Each number is 200 + 30 x the weight over its row's rms, rounded and kept within 0 to 999. Layers, rows and columns count from 0. The size before them is the row's rms in percent of the matrix's.

# layer 2 MLP up, 1024x256, rms 0.0511, rows 595-622, columns 128-255
104,240,176,204,162,185,236,164,229,180,235,212,219,207,286,186,209,162,162,216,216,175,190,199,233,215,184,221,192,184,188,223,209,211,251,208,254,213,189,210,209,218,160,228,175,169,171,219,211,220,183,248,137,226,209,237,190,187,240,206,202,249,178,209,172,210,237,215,186,214,163,222,188,202,210,143,210,191,182,190,201,183,219,217,235,239,177,202,107,203,198,194,142,182,248,185,235,255,222,176,186,168,175,196,252,198,174,233,210,193,147,183,194,178,199,185,172,203,198,211,182,167,117,156,182,209,175,152,213
102,224,193,195,218,295,174,166,175,199,215,187,227,189,208,200,194,168,199,240,238,184,223,132,227,216,202,210,163,261,194,125,214,223,276,221,182,236,163,228,222,200,210,171,156,185,237,225,150,164,194,190,237,164,206,204,167,209,221,211,195,216,237,223,207,224,211,219,241,238,153,175,213,220,217,185,231,232,205,203,231,189,195,215,213,213,273,222,159,248,199,186,235,216,186,150,153,185,260,142,152,191,239,184,161,203,221,187,186,187,211,185,200,232,186,180,226,169,200,227,216,245,215,217,143,230,205,235,171
109,150,256,159,201,171,193,218,176,203,181,246,221,182,226,237,227,198,221,192,197,211,167,202,219,206,203,166,257,140,196,204,218,203,216,169,211,189,180,202,200,160,221,197,244,198,195,234,196,198,174,208,205,297,190,193,238,165,215,213,169,189,170,131,206,238,171,223,175,163,256,176,212,207,192,230,141,207,203,194,210,211,192,178,165,222,187,185,210,191,202,184,183,205,219,180,247,224,205,156,202,178,174,149,264,261,157,206,135,228,226,205,253,222,198,139,226,138,203,211,172,244,190,201,192,233,254,202,167
056,122,205,203,265,226,199,151,209,208,144,183,217,187,235,208,208,224,208,254,209,225,217,216,186,235,207,170,200,190,192,166,200,217,163,131,150,228,201,199,118,227,209,223,220,213,177,223,219,157,190,192,218,224,194,211,238,228,219,189,200,218,148,199,208,240,201,198,197,155,163,238,202,212,198,224,178,239,215,264,207,160,221,232,179,204,199,216,266,222,236,169,143,256,187,177,178,189,131,214,229,183,200,176,188,238,203,201,298,217,168,194,174,235,225,195,197,197,166,147,211,235,241,220,236,156,189,230,188
107,248,182,196,180,213,242,194,225,208,202,174,176,168,206,190,191,233,210,244,202,171,191,260,207,221,175,223,162,191,149,214,248,200,193,239,182,264,213,237,200,159,196,227,172,197,140,161,224,186,155,166,189,199,184,216,233,131,194,202,222,211,172,222,202,144,258,217,219,196,165,198,228,207,187,160,224,182,201,158,204,211,151,177,212,203,221,212,222,153,148,159,199,271,203,182,186,225,231,233,204,187,231,187,214,227,177,222,197,162,256,212,206,201,191,153,232,258,217,204,220,172,228,220,137,202,169,205,208
103,228,219,186,164,163,235,216,283,179,206,174,195,125,181,174,197,139,179,206,221,160,190,154,206,230,202,190,225,173,219,216,178,208,268,229,220,275,200,172,261,214,202,188,228,211,177,199,185,171,187,151,208,204,184,230,203,166,151,188,237,191,218,148,204,197,205,198,198,218,219,233,196,181,138,182,198,211,234,239,216,254,183,157,197,193,180,201,171,188,274,209,235,243,207,184,204,187,181,205,204,205,173,209,176,180,244,244,254,206,180,188,268,158,221,209,176,216,170,152,166,177,211,201,183,262,196,200,207
106,262,261,229,214,268,159,207,213,207,248,165,207,195,133,143,210,211,192,243,196,214,195,159,246,169,192,198,224,240,174,193,216,180,152,164,217,221,224,161,187,226,230,218,209,183,179,226,207,169,140,161,193,191,243,244,191,191,235,238,189,209,220,159,202,232,184,207,199,192,152,211,160,251,212,217,250,265,238,208,174,147,205,169,198,182,170,197,213,161,217,187,177,178,186,216,178,190,279,286,193,245,155,181,200,213,186,207,190,205,164,246,192,212,203,177,259,186,179,238,185,231,230,211,175,184,208,213,170
101,197,197,279,204,188,196,229,205,176,200,176,154,208,207,168,182,214,169,181,183,204,169,213,180,177,196,218,229,229,209,202,175,199,172,163,215,225,208,224,176,237,223,209,211,171,200,226,151,250,142,207,217,245,213,252,196,173,277,211,182,191,182,233,175,184,197,184,204,222,176,204,196,253,176,141,204,220,197,207,208,206,185,146,183,207,160,174,212,213,233,197,244,195,170,197,182,225,214,268,239,200,198,163,241,221,239,221,242,84,247,193,208,234,255,174,214,204,222,168,187,201,248,178,230,195,166,151,207
104,211,242,221,209,195,177,183,149,185,258,209,227,228,190,203,224,230,200,231,189,187,198,166,210,200,151,202,151,143,169,193,220,243,260,189,226,247,221,212,202,264,158,179,173,230,205,222,236,165,222,197,236,188,212,178,176,240,252,178,200,168,220,196,247,204,199,234,179,219,140,194,199,196,247,206,172,190,213,223,185,226,195,195,167,243,191,159,194,159,174,173,193,191,195,179,149,150,170,169,195,224,217,236,226,185,207,222,196,234,228,187,213,172,213,237,177,208,172,217,206,247,187,202,224,208,192,248,166
104,223,185,223,208,224,217,188,156,201,182,190,190,207,160,170,171,205,205,216,166,185,211,140,237,210,167,223,213,178,217,198,167,190,229,193,208,196,255,215,196,184,189,160,205,213,231,206,210,202,197,199,180,244,238,249,150,223,196,213,184,173,184,219,149,197,242,221,223,210,199,212,169,209,233,226,242,163,245,168,212,151,208,236,194,163,169,220,248,257,160,205,185,190,188,185,177,199,193,163,249,249,179,232,242,193,231,204,198,202,184,183,219,170,189,214,233,188,179,240,213,261,221,211,159,199,238,238,173
074,158,171,221,229,180,211,189,261,207,217,170,190,196,230,196,224,197,195,210,174,248,197,181,193,260,188,201,209,202,260,193,209,197,198,266,260,189,248,166,208,246,195,180,249,207,188,192,175,242,204,166,224,213,249,160,201,196,249,185,198,165,184,177,203,173,274,223,245,170,190,254,196,209,227,149,243,209,177,138,191,211,216,167,161,227,185,232,156,216,221,178,222,185,209,181,254,193,191,238,179,178,218,230,200,183,243,146,180,170,185,223,149,263,147,167,219,233,184,144,201,218,206,229,216,219,168,211,219
108,211,227,212,192,193,237,173,189,192,196,176,210,194,173,221,224,207,160,189,138,212,194,156,224,153,187,207,158,228,189,166,194,225,185,176,215,245,150,238,143,199,166,188,236,178,238,206,220,184,204,172,257,199,222,198,157,258,185,203,183,187,179,235,223,227,176,215,181,207,217,217,220,180,168,149,199,116,176,140,182,257,227,215,195,186,222,206,213,216,171,175,184,155,199,218,223,255,186,169,192,192,225,193,232,199,231,207,235,149,138,171,197,217,185,179,298,170,163,170,213,203,213,169,198,201,219,211,208
100,199,216,202,200,166,219,217,204,199,190,210,235,190,217,193,206,177,210,223,191,147,269,135,216,136,177,194,163,153,181,227,211,242,166,221,129,253,215,177,165,181,234,175,226,223,225,158,156,163,114,253,242,175,215,166,204,215,169,217,200,208,210,173,193,170,191,157,269,220,225,240,169,206,179,224,191,180,176,175,251,188,166,201,201,239,229,174,243,218,197,223,173,232,166,213,175,166,211,151,216,223,186,180,158,210,219,231,225,192,211,225,253,199,188,191,241,191,246,201,166,203,167,110,190,157,174,269,165
117,203,210,163,210,214,226,176,156,190,217,155,233,211,194,196,245,164,149,170,263,191,167,289,199,184,225,219,177,193,262,249,194,213,196,177,235,222,218,200,208,163,199,236,161,190,230,200,175,180,213,238,221,223,142,210,163,179,205,205,217,199,192,230,182,171,223,206,217,214,226,201,213,246,245,217,183,181,180,257,207,224,219,226,268,150,164,135,222,178,196,174,206,198,237,218,179,192,190,229,203,174,254,224,246,180,225,180,244,228,213,187,208,187,193,208,231,218,183,222,196,248,198,232,227,207,220,205,223
115,167,207,249,192,232,236,156,192,148,205,175,181,202,215,192,217,218,164,157,222,193,166,151,145,192,191,196,226,210,212,190,233,200,140,158,222,187,234,232,192,177,220,209,246,200,243,167,189,172,170,195,282,232,184,184,199,199,228,163,182,191,157,238,224,215,220,220,202,245,191,222,155,179,199,196,179,206,177,200,224,274,203,207,196,242,177,162,184,236,210,225,162,179,170,241,218,170,202,163,171,292,207,256,203,222,218,216,228,180,226,161,200,202,152,198,188,209,203,137,165,194,204,237,194,212,222,190,201
084,213,250,191,221,173,191,219,147,169,156,233,199,252,196,228,202,205,167,173,208,276,161,142,226,204,202,178,198,232,213,179,184,162,193,220,186,201,217,202,190,230,176,171,212,225,239,215,214,256,226,217,189,162,201,194,235,223,187,222,201,188,206,182,212,171,215,217,230,182,219,213,207,211,198,254,222,219,138,194,190,167,222,225,183,209,194,208,156,202,202,155,224,244,182,171,164,203,164,160,202,240,190,206,163,178,189,190,230,196,216,181,278,166,181,169,204,192,195,213,193,203,195,183,193,177,193,196,209
118,225,217,214,217,178,252,229,172,203,197,239,257,174,183,201,175,193,235,201,148,196,161,186,223,186,224,197,195,155,218,230,210,231,177,256,206,229,235,259,256,228,213,234,243,253,181,236,133,167,97,167,168,238,172,190,168,194,162,213,213,216,209,168,166,206,207,176,149,208,231,194,194,243,223,184,204,215,180,129,178,202,192,208,296,171,201,181,181,201,218,199,218,242,204,198,163,209,205,200,197,173,190,231,211,134,195,187,168,238,171,156,244,224,206,190,183,193,181,177,197,224,221,229,209,162,203,202,188
106,175,171,216,226,238,214,201,248,159,218,164,213,180,137,191,183,189,204,219,244,152,253,180,252,210,199,169,155,231,159,218,155,176,248,129,237,246,168,220,216,188,180,192,203,158,210,161,205,170,201,234,186,243,176,280,218,207,265,225,192,241,175,184,225,177,183,139,219,274,233,216,171,224,198,169,188,196,208,170,183,212,223,205,161,234,206,212,248,211,152,189,241,199,201,156,228,188,195,157,195,160,200,190,247,191,247,221,216,208,180,236,198,201,208,162,195,203,243,191,228,183,179,169,169,161,243,193,217
110,188,184,196,166,156,208,201,237,188,214,199,211,193,223,240,187,220,190,209,215,154,229,214,173,177,234,236,187,216,204,215,209,179,229,210,205,192,197,249,224,204,162,172,206,153,214,174,165,175,207,134,227,183,207,149,176,187,217,212,218,217,226,251,282,244,147,192,209,210,180,196,215,194,253,192,147,211,188,185,196,216,210,173,220,222,182,178,172,239,181,216,173,156,177,211,220,257,232,233,167,179,224,227,197,173,197,228,221,212,205,142,137,165,143,179,181,212,228,211,212,208,202,185,180,215,190,135,258
121,215,226,212,223,156,202,228,225,184,206,188,207,235,206,184,211,206,176,178,221,225,185,217,205,210,144,214,263,163,206,186,174,232,153,175,191,242,242,201,198,162,173,219,191,214,197,186,194,196,121,177,226,253,238,189,198,194,232,221,182,162,179,193,181,198,203,227,226,243,172,228,180,173,176,279,177,167,247,176,201,208,200,186,210,177,201,200,205,173,117,243,231,212,169,192,241,150,224,142,229,176,189,226,188,155,184,165,264,215,170,209,169,210,257,220,237,182,211,201,170,233,171,190,182,243,204,259,209
046,222,225,179,192,194,220,214,125,186,187,282,206,202,217,198,171,148,167,197,193,214,190,231,220,178,230,220,152,151,228,211,159,255,230,180,211,217,217,187,242,209,231,139,163,215,195,130,234,176,188,218,192,219,171,248,212,219,205,178,201,222,208,172,242,199,187,216,183,242,173,169,213,191,173,230,196,200,176,251,210,183,252,195,160,146,164,188,246,200,192,243,232,142,214,164,202,178,221,218,239,189,179,202,243,224,208,222,193,234,180,265,209,183,214,197,206,154,202,200,228,193,212,179,196,221,190,231,223
106,164,183,198,161,192,199,212,212,201,234,206,222,195,218,211,206,159,241,164,213,174,176,146,153,175,178,174,223,177,157,181,219,160,184,203,171,224,161,254,212,181,138,184,168,154,145,213,191,163,212,230,197,210,185,205,183,227,254,224,187,156,224,140,226,231,173,231,188,203,180,195,182,221,179,189,205,201,179,177,218,185,199,120,239,202,210,206,163,192,207,236,164,210,232,183,261,219,179,209,229,180,213,230,186,243,269,160,189,180,216,235,206,213,211,204,189,232,209,216,216,275,225,198,215,191,182,177,179
052,213,151,269,254,187,231,207,170,238,215,171,157,217,180,272,191,202,191,207,146,222,213,200,134,190,219,188,184,211,213,192,240,206,176,197,193,239,225,196,136,217,202,180,196,217,225,181,216,166,188,208,213,211,149,235,244,195,190,187,215,247,207,191,184,272,181,221,215,181,248,180,187,230,253,247,277,178,235,156,206,175,202,224,182,148,158,175,261,197,223,188,234,232,199,189,168,247,225,220,222,184,170,200,219,188,251,195,219,184,198,233,151,192,221,197,249,188,195,211,190,218,245,172,185,127,182,227,188
106,249,235,166,222,237,191,191,178,176,225,254,179,200,165,182,191,201,217,192,172,193,159,149,184,203,165,190,164,155,198,182,233,186,165,194,182,193,188,223,178,213,192,244,224,201,206,192,214,209,187,186,199,171,147,172,224,170,213,218,247,225,258,163,227,214,195,186,193,183,219,188,183,169,215,178,195,202,233,202,212,173,210,253,216,174,171,135,198,258,171,165,182,205,256,162,200,138,182,208,200,190,229,200,181,236,232,157,192,214,206,180,167,214,196,199,249,157,231,129,195,134,215,216,159,245,196,263,290
108,178,154,176,183,155,194,201,222,176,211,189,196,216,199,195,158,160,218,197,190,114,182,222,275,203,226,182,174,208,210,182,245,198,227,179,195,191,139,235,240,203,218,225,148,181,180,208,188,244,194,229,176,226,179,184,211,177,142,239,204,205,252,171,190,193,150,177,259,230,169,201,184,157,215,193,246,217,190,236,219,216,183,185,251,164,189,212,217,237,220,148,208,150,202,243,203,221,230,233,189,180,243,157,162,256,256,214,210,202,168,170,171,191,170,170,176,218,218,215,199,159,129,236,222,244,204,240,231
106,214,197,188,211,198,169,144,94,210,182,212,182,227,168,231,150,211,243,198,161,246,149,181,166,222,229,167,226,253,170,192,210,170,193,165,215,190,174,183,201,263,237,253,254,214,196,243,218,213,217,169,202,216,183,184,131,239,153,199,211,217,198,181,209,201,223,185,180,167,213,191,226,128,180,201,182,193,186,251,180,171,163,188,196,143,204,246,193,239,178,177,168,174,146,212,200,183,183,208,244,208,175,251,236,223,210,167,225,227,173,195,214,166,152,200,241,201,213,221,171,139,183,247,194,204,218,196,145
110,207,194,196,140,225,200,179,233,215,236,207,213,254,236,214,239,165,173,166,262,199,226,218,244,221,220,219,177,208,233,183,143,124,201,196,179,203,183,229,247,193,184,126,208,179,220,197,214,190,201,182,203,162,183,198,163,157,240,181,246,118,227,175,253,232,169,245,215,208,218,201,213,212,194,194,110,214,187,175,249,200,213,209,201,203,230,267,113,153,221,162,190,211,234,187,235,172,217,168,206,205,213,189,202,193,228,198,227,206,204,189,273,170,231,211,166,204,162,224,253,169,208,201,211,225,200,206,242
092,212,223,232,192,111,195,207,157,156,213,207,179,167,214,275,231,216,191,245,243,174,221,236,194,169,198,228,178,229,271,147,170,191,132,220,191,221,239,246,147,187,159,171,181,195,205,201,178,214,212,196,210,191,225,235,183,196,210,232,193,192,185,177,236,177,182,228,291,173,173,192,182,201,256,210,140,226,211,198,199,216,144,197,194,222,167,165,188,242,234,182,213,144,194,270,206,217,228,227,258,203,181,195,186,195,197,175,237,175,245,222,209,204,196,210,171,183,143,219,209,216,244,140,240,203,185,203,215
# layer 2 MLP down (transposed), 1024x256, rms 0.0511, rows 595-621, columns 128-255
105,195,187,148,218,220,139,216,194,204,208,168,202,209,135,186,186,253,237,172,194,233,239,219,178,165,185,181,207,212,209,196,199,188,177,201,183,172,218,180,202,178,224,187,247,227,224,201,153,182,218,149,225,175,206,172,211,217,168,214,178,141,189,192,198,203,170,185,204,154,201,163,203,205,178,228,187,224,225,202,201,238,206,164,175,162,217,179,298,199,209,209,262,225,177,207,158,146,179,238,214,234,235,215,126,204,228,186,188,207,234,218,227,212,186,204,254,193,211,167,212,220,252,240,231,222,202,256,177
102,172,224,201,142,92,200,237,215,210,186,226,194,204,211,179,175,255,154,160,167,204,213,251,158,215,201,153,210,150,205,275,178,174,126,187,213,163,197,201,190,236,197,242,208,242,194,167,233,232,196,226,194,230,172,177,233,198,153,210,214,185,189,179,195,190,194,227,159,178,254,209,200,150,153,192,164,207,195,206,163,246,194,203,219,214,155,200,212,164,187,187,169,183,206,255,247,196,165,261,236,207,145,225,237,217,201,202,154,206,186,219,172,179,217,205,207,226,167,197,202,198,186,177,268,193,198,192,244
101,200,157,229,190,230,233,201,214,195,210,192,157,212,185,154,168,191,200,198,173,177,228,187,188,189,220,218,162,249,172,191,165,161,205,221,185,188,192,217,221,219,213,224,157,195,221,189,186,203,230,203,185,152,199,183,185,211,188,208,244,197,261,274,166,146,193,203,222,224,136,233,197,207,167,190,256,194,180,206,196,148,237,238,252,148,190,231,173,218,203,181,212,190,169,233,173,213,235,224,194,242,216,244,135,143,235,195,246,189,169,193,158,113,208,273,162,203,209,168,233,185,164,216,239,200,158,173,234
068,222,257,199,232,160,163,212,180,160,216,226,206,149,172,200,187,205,204,219,174,184,237,167,241,183,197,163,204,221,229,188,191,170,209,222,184,182,182,192,242,191,180,185,196,220,197,218,248,139,228,171,210,202,202,207,183,152,202,167,155,216,209,252,230,225,180,220,238,207,243,176,194,209,178,209,221,163,204,198,245,171,148,202,181,192,200,225,312,165,165,179,188,177,184,184,165,199,161,226,140,231,218,237,276,244,186,162,274,143,202,130,198,216,176,146,186,194,177,192,224,189,256,251,216,159,199,196,161
103,196,188,184,212,178,183,191,182,210,200,207,224,235,216,211,220,147,200,137,205,211,181,174,182,169,247,225,243,219,216,170,161,215,221,167,212,149,196,181,188,251,197,209,213,197,239,245,169,220,211,245,206,227,194,205,176,232,191,202,198,186,238,178,202,232,166,200,181,203,230,197,152,187,217,205,208,228,191,211,185,183,280,205,176,182,162,205,206,225,228,258,216,141,189,238,221,177,210,203,168,243,158,209,174,197,216,210,203,231,138,170,180,187,181,220,185,170,177,177,168,187,162,182,242,212,231,216,191
103,197,168,186,207,245,171,202,144,209,212,250,198,280,203,238,213,228,230,207,200,203,187,218,188,184,195,231,158,230,177,199,209,178,155,209,186,144,217,241,170,193,206,225,207,195,234,173,207,236,224,238,195,247,231,192,190,232,234,204,220,172,213,230,200,238,207,180,187,156,169,167,203,247,208,227,216,221,198,196,187,112,227,252,159,182,207,231,203,230,145,199,181,151,215,239,208,211,218,233,222,213,182,211,199,228,167,169,147,211,242,207,160,216,196,204,222,190,216,197,215,222,180,193,202,155,222,217,178
109,155,195,193,177,128,264,181,179,183,155,183,206,198,275,228,169,193,220,161,242,174,222,202,149,229,217,162,194,170,252,194,181,219,245,249,185,165,159,239,213,149,199,205,190,241,217,148,180,272,252,194,198,207,155,170,232,216,181,183,218,210,190,234,182,208,219,198,175,231,218,182,201,162,195,197,181,167,183,190,214,264,189,195,208,216,225,217,191,255,179,209,234,199,224,166,202,218,159,142,222,157,239,228,226,173,211,203,186,199,216,178,184,197,195,230,150,189,233,159,226,204,156,191,228,218,212,194,246
100,194,200,119,222,227,197,186,198,243,188,196,270,195,200,234,223,185,243,201,216,186,241,185,206,203,219,196,179,186,211,221,222,234,226,227,162,193,176,151,228,198,195,201,221,198,185,194,255,152,227,190,214,150,206,168,218,270,150,210,221,209,192,181,219,213,223,218,213,181,195,183,218,193,233,234,152,172,208,179,182,202,190,240,225,194,237,224,175,190,165,168,152,205,221,215,211,222,179,158,174,220,215,243,137,209,204,203,184,309,133,221,228,178,151,192,183,205,163,243,222,176,146,206,178,176,208,232,201
108,211,161,181,248,208,254,222,215,169,172,189,172,176,190,182,201,161,183,161,171,191,190,243,201,172,241,202,245,199,224,216,155,219,130,191,173,132,164,193,214,198,201,203,232,197,167,134,155,226,185,211,180,220,228,194,223,186,147,209,199,207,178,212,190,186,175,192,209,159,217,195,245,218,139,215,203,195,191,168,226,176,228,195,211,126,231,210,214,228,198,224,193,199,194,182,227,245,234,219,186,175,186,198,164,184,212,194,211,185,209,186,206,212,202,205,226,206,211,151,165,175,204,167,187,166,190,130,165
104,178,244,208,192,169,223,236,253,212,207,191,209,230,233,196,163,225,210,157,211,175,175,294,168,241,219,179,200,208,188,202,198,187,173,150,179,165,157,196,242,205,240,204,208,188,158,186,182,162,202,213,198,135,177,155,251,180,207,176,168,225,197,179,227,181,161,197,157,170,202,223,223,200,154,163,196,236,127,213,222,202,158,168,225,210,235,187,212,122,230,159,252,226,188,187,221,199,212,201,143,167,235,159,172,185,182,226,169,180,220,157,166,192,176,161,197,208,243,163,202,153,175,189,270,187,149,139,205
085,230,209,136,250,190,202,183,166,210,230,218,210,237,175,191,187,227,216,216,172,203,138,181,155,174,239,171,189,183,166,182,246,163,241,171,191,218,180,195,195,216,195,213,195,216,279,216,199,186,211,180,192,203,176,184,244,230,209,230,193,189,188,164,183,195,192,188,211,230,206,209,226,180,213,235,238,194,170,212,143,239,204,225,230,150,203,134,219,204,246,186,201,192,186,182,270,228,169,167,214,216,232,225,207,223,173,221,243,271,169,213,196,230,204,198,222,216,176,187,152,234,175,203,182,106,171,159,208
099,203,196,211,221,195,162,260,216,158,224,218,161,186,241,190,164,219,233,231,243,189,207,253,191,254,211,166,214,146,181,219,194,175,178,227,157,166,227,204,243,192,242,243,186,227,129,205,166,167,211,224,177,203,204,194,219,160,241,212,220,187,193,164,195,221,199,190,235,182,167,221,173,198,228,200,189,282,213,236,250,162,194,212,174,215,192,203,188,170,227,212,227,274,191,161,179,160,222,222,176,206,163,210,183,174,164,175,189,262,227,217,206,202,209,237,112,224,266,221,201,187,196,257,201,184,186,188,172
096,200,190,190,189,225,163,201,179,189,236,243,190,218,183,198,169,216,192,163,191,243,170,249,176,239,191,239,248,222,208,174,210,162,214,193,264,144,203,181,174,188,188,245,208,210,167,225,223,239,237,179,185,212,189,262,199,204,193,200,225,181,194,221,216,231,214,248,140,166,184,134,226,235,197,144,213,194,189,228,191,165,240,221,195,168,171,258,176,222,185,166,244,208,198,231,184,239,202,231,204,204,215,192,235,241,201,178,149,227,189,148,173,180,227,190,206,174,140,202,190,214,199,295,198,238,227,139,227
109,193,211,239,196,197,139,227,215,228,188,231,189,206,178,210,196,226,269,287,180,226,193,129,239,226,205,167,209,193,131,154,190,210,218,210,185,216,197,200,171,212,233,156,227,219,218,185,230,189,153,160,167,193,231,158,224,203,219,212,208,204,173,159,234,258,157,173,184,187,195,217,193,190,168,171,245,214,238,170,168,185,149,181,134,226,204,260,187,230,209,202,196,247,180,176,229,185,199,194,188,217,149,224,167,231,177,202,178,168,172,224,199,212,209,188,165,172,218,216,200,190,195,189,209,204,199,168,201
114,251,178,172,237,186,183,243,208,223,199,250,207,182,163,231,186,208,205,262,186,204,197,233,264,256,205,201,163,182,155,218,166,207,231,176,187,190,186,179,213,257,171,177,155,231,189,237,209,237,205,209,149,172,195,215,165,186,219,243,255,211,239,223,188,175,169,197,174,197,211,196,215,217,185,197,225,200,246,195,181,141,224,178,185,147,223,244,258,158,205,189,241,181,189,135,220,237,200,232,201,148,176,154,201,170,168,168,182,269,182,206,186,159,237,234,198,158,199,237,196,200,216,193,209,173,186,195,172
090,215,157,143,237,199,225,202,225,250,228,177,155,166,224,201,210,213,223,200,207,187,160,223,142,206,156,212,219,206,185,198,206,207,221,172,183,204,207,230,261,212,231,201,228,193,201,186,148,180,214,199,177,190,281,195,116,200,244,176,161,239,199,231,214,223,194,180,195,189,216,195,165,211,253,142,182,191,243,194,204,202,176,180,221,186,207,211,263,212,234,230,139,182,226,164,242,210,204,243,226,158,155,196,237,196,202,204,182,158,207,214,165,218,199,218,187,230,202,191,271,193,247,191,188,209,212,180,240
113,218,166,172,185,240,170,177,240,201,206,151,143,227,231,161,213,215,139,205,241,209,223,252,147,223,180,207,199,255,174,176,195,160,210,150,201,171,164,138,159,175,192,182,203,138,246,176,246,234,293,227,262,185,213,234,216,162,231,201,174,143,179,225,214,204,203,199,255,205,199,183,204,190,164,245,174,189,212,226,212,199,198,203,137,237,198,187,211,238,167,179,185,175,195,179,241,211,181,179,230,237,207,206,197,239,217,216,209,176,217,223,175,180,180,193,205,209,231,194,218,193,170,172,187,230,173,197,220
121,249,242,192,152,164,201,176,180,213,186,232,211,203,246,177,221,204,228,175,191,227,170,241,169,177,183,204,239,154,216,184,215,243,153,279,169,114,218,198,165,219,253,214,207,242,207,234,169,235,185,196,220,225,232,140,167,191,148,190,243,177,224,216,202,200,196,270,181,116,159,219,214,188,190,226,191,218,177,233,238,185,219,200,218,170,198,190,198,201,200,201,160,202,189,222,179,221,205,235,169,265,200,202,178,206,126,176,191,185,255,128,202,221,201,236,222,213,192,195,175,208,219,184,221,247,156,164,204
106,212,227,153,230,223,218,157,182,201,204,201,203,189,160,143,211,187,233,190,170,256,185,198,222,232,171,193,184,165,196,227,215,205,163,209,204,208,223,185,193,189,199,238,205,266,210,232,205,201,177,235,195,195,204,228,220,194,217,188,193,187,166,136,125,132,244,195,208,204,194,212,198,192,157,182,228,192,215,206,215,210,159,224,212,198,228,215,231,156,195,166,225,242,242,192,168,165,177,161,235,203,168,182,228,213,201,190,192,182,186,241,289,251,264,210,221,195,205,203,172,180,198,234,214,152,217,237,159
115,196,206,214,135,238,184,169,221,221,224,239,196,213,195,207,199,200,184,188,206,165,193,156,189,199,236,220,136,250,206,229,234,196,234,211,247,152,167,208,194,239,227,188,204,181,182,184,215,225,283,226,213,178,158,215,160,177,188,209,178,190,226,211,216,199,213,223,211,162,201,183,203,196,208,124,206,203,150,223,189,181,171,205,187,240,178,190,217,196,272,186,167,189,252,202,170,262,203,267,175,209,234,134,220,219,221,249,182,165,216,199,201,180,139,173,167,246,183,188,203,211,188,192,233,174,192,120,188
051,232,200,182,206,201,186,123,169,201,193,219,161,258,220,196,206,203,188,155,155,213,203,118,241,153,201,246,199,220,178,217,148,225,222,292,190,207,154,180,145,190,199,259,205,169,188,188,186,207,182,182,196,202,244,207,226,221,198,214,139,198,226,227,242,219,185,193,187,188,193,206,162,212,206,221,181,183,275,199,247,209,222,246,241,174,207,214,199,202,190,235,218,215,203,218,210,221,128,170,206,264,217,208,185,188,201,203,189,179,155,201,208,240,194,212,216,194,206,169,184,201,211,194,235,185,186,210,175
106,216,228,185,213,188,183,164,182,164,173,186,156,253,189,190,195,211,175,233,203,230,209,265,267,187,219,214,204,190,256,214,193,209,230,183,230,184,230,177,195,215,241,203,247,255,255,219,212,241,197,171,237,187,206,185,218,163,207,169,227,232,184,204,191,164,223,201,235,183,234,217,228,211,215,194,177,201,224,190,205,227,181,236,168,243,140,184,202,240,173,198,232,183,173,243,167,223,252,173,172,206,168,141,236,179,158,228,206,251,185,181,191,186,195,193,230,162,223,212,198,159,184,225,146,226,209,219,241
060,174,195,164,198,211,125,197,154,271,165,205,172,183,183,204,209,225,170,202,222,190,265,192,201,228,152,189,179,208,201,169,166,181,204,210,204,183,142,205,206,173,178,180,173,193,163,231,231,155,198,200,216,171,210,164,233,213,178,179,195,156,162,170,158,164,212,157,231,197,227,218,189,190,148,144,167,179,178,218,204,219,186,203,180,156,237,233,273,184,197,163,166,182,191,169,176,188,140,217,177,202,215,221,212,269,202,208,211,202,250,229,227,176,176,209,209,191,248,199,232,133,200,237,247,205,208,205,225
103,168,144,231,167,166,185,189,251,240,176,169,254,194,252,235,193,194,171,197,230,208,250,247,242,194,196,188,206,270,233,232,210,219,207,213,209,203,219,202,250,204,176,164,190,209,199,211,165,175,216,205,214,238,226,215,174,209,180,223,151,159,197,235,180,193,181,201,215,194,178,209,213,245,180,212,205,221,176,197,180,222,180,186,172,271,252,255,193,140,233,247,238,199,164,246,212,248,211,210,198,192,182,195,208,180,178,228,214,169,188,221,235,185,198,179,174,212,162,282,223,249,199,225,219,134,205,120,144
106,224,225,192,203,234,201,210,183,189,191,213,227,183,204,171,186,214,187,201,205,249,205,155,123,246,157,195,238,199,185,216,177,194,204,234,188,193,257,187,178,228,218,168,211,229,210,194,207,148,211,184,231,167,216,199,192,200,234,193,231,234,124,231,230,238,243,204,137,147,233,199,225,267,199,191,168,173,172,170,180,170,226,228,201,256,207,203,175,163,165,267,175,248,173,157,203,176,127,188,202,208,154,220,261,162,126,184,204,214,243,220,215,218,231,235,235,201,216,180,206,222,278,160,195,157,223,160,158
107,199,199,208,184,194,238,221,303,191,186,194,205,167,226,173,243,216,150,198,244,155,247,212,263,176,194,182,213,146,211,231,217,243,192,215,194,197,258,224,186,155,195,162,180,153,201,181,202,196,177,232,203,173,199,224,245,142,216,205,165,182,182,219,185,201,201,205,224,214,232,213,195,239,210,217,196,215,220,172,254,205,223,222,189,278,137,173,200,155,256,197,220,217,245,192,209,222,224,200,179,208,210,167,180,170,200,227,213,179,207,176,160,235,232,247,175,221,184,131,233,245,206,176,145,227,206,192,255
107,211,209,189,243,187,256,207,158,187,150,222,196,187,180,193,182,235,207,238,143,194,189,202,170,221,170,190,239,221,178,194,226,266,197,191,237,198,251,176,158,192,204,278,205,219,184,207,189,187,202,222,191,211,220,212,212,198,187,189,136,271,189,230,177,185,240,127,179,217,173,221,189,196,212,205,254,198,215,227,158,208,152,154,192,164,181,158,266,256,179,215,196,205,195,252,168,204,190,187,235,205,176,193,168,212,163,211,194,221,236,197,149,216,215,174,245,185,213,161,188,223,190,210,209,192,164,159,193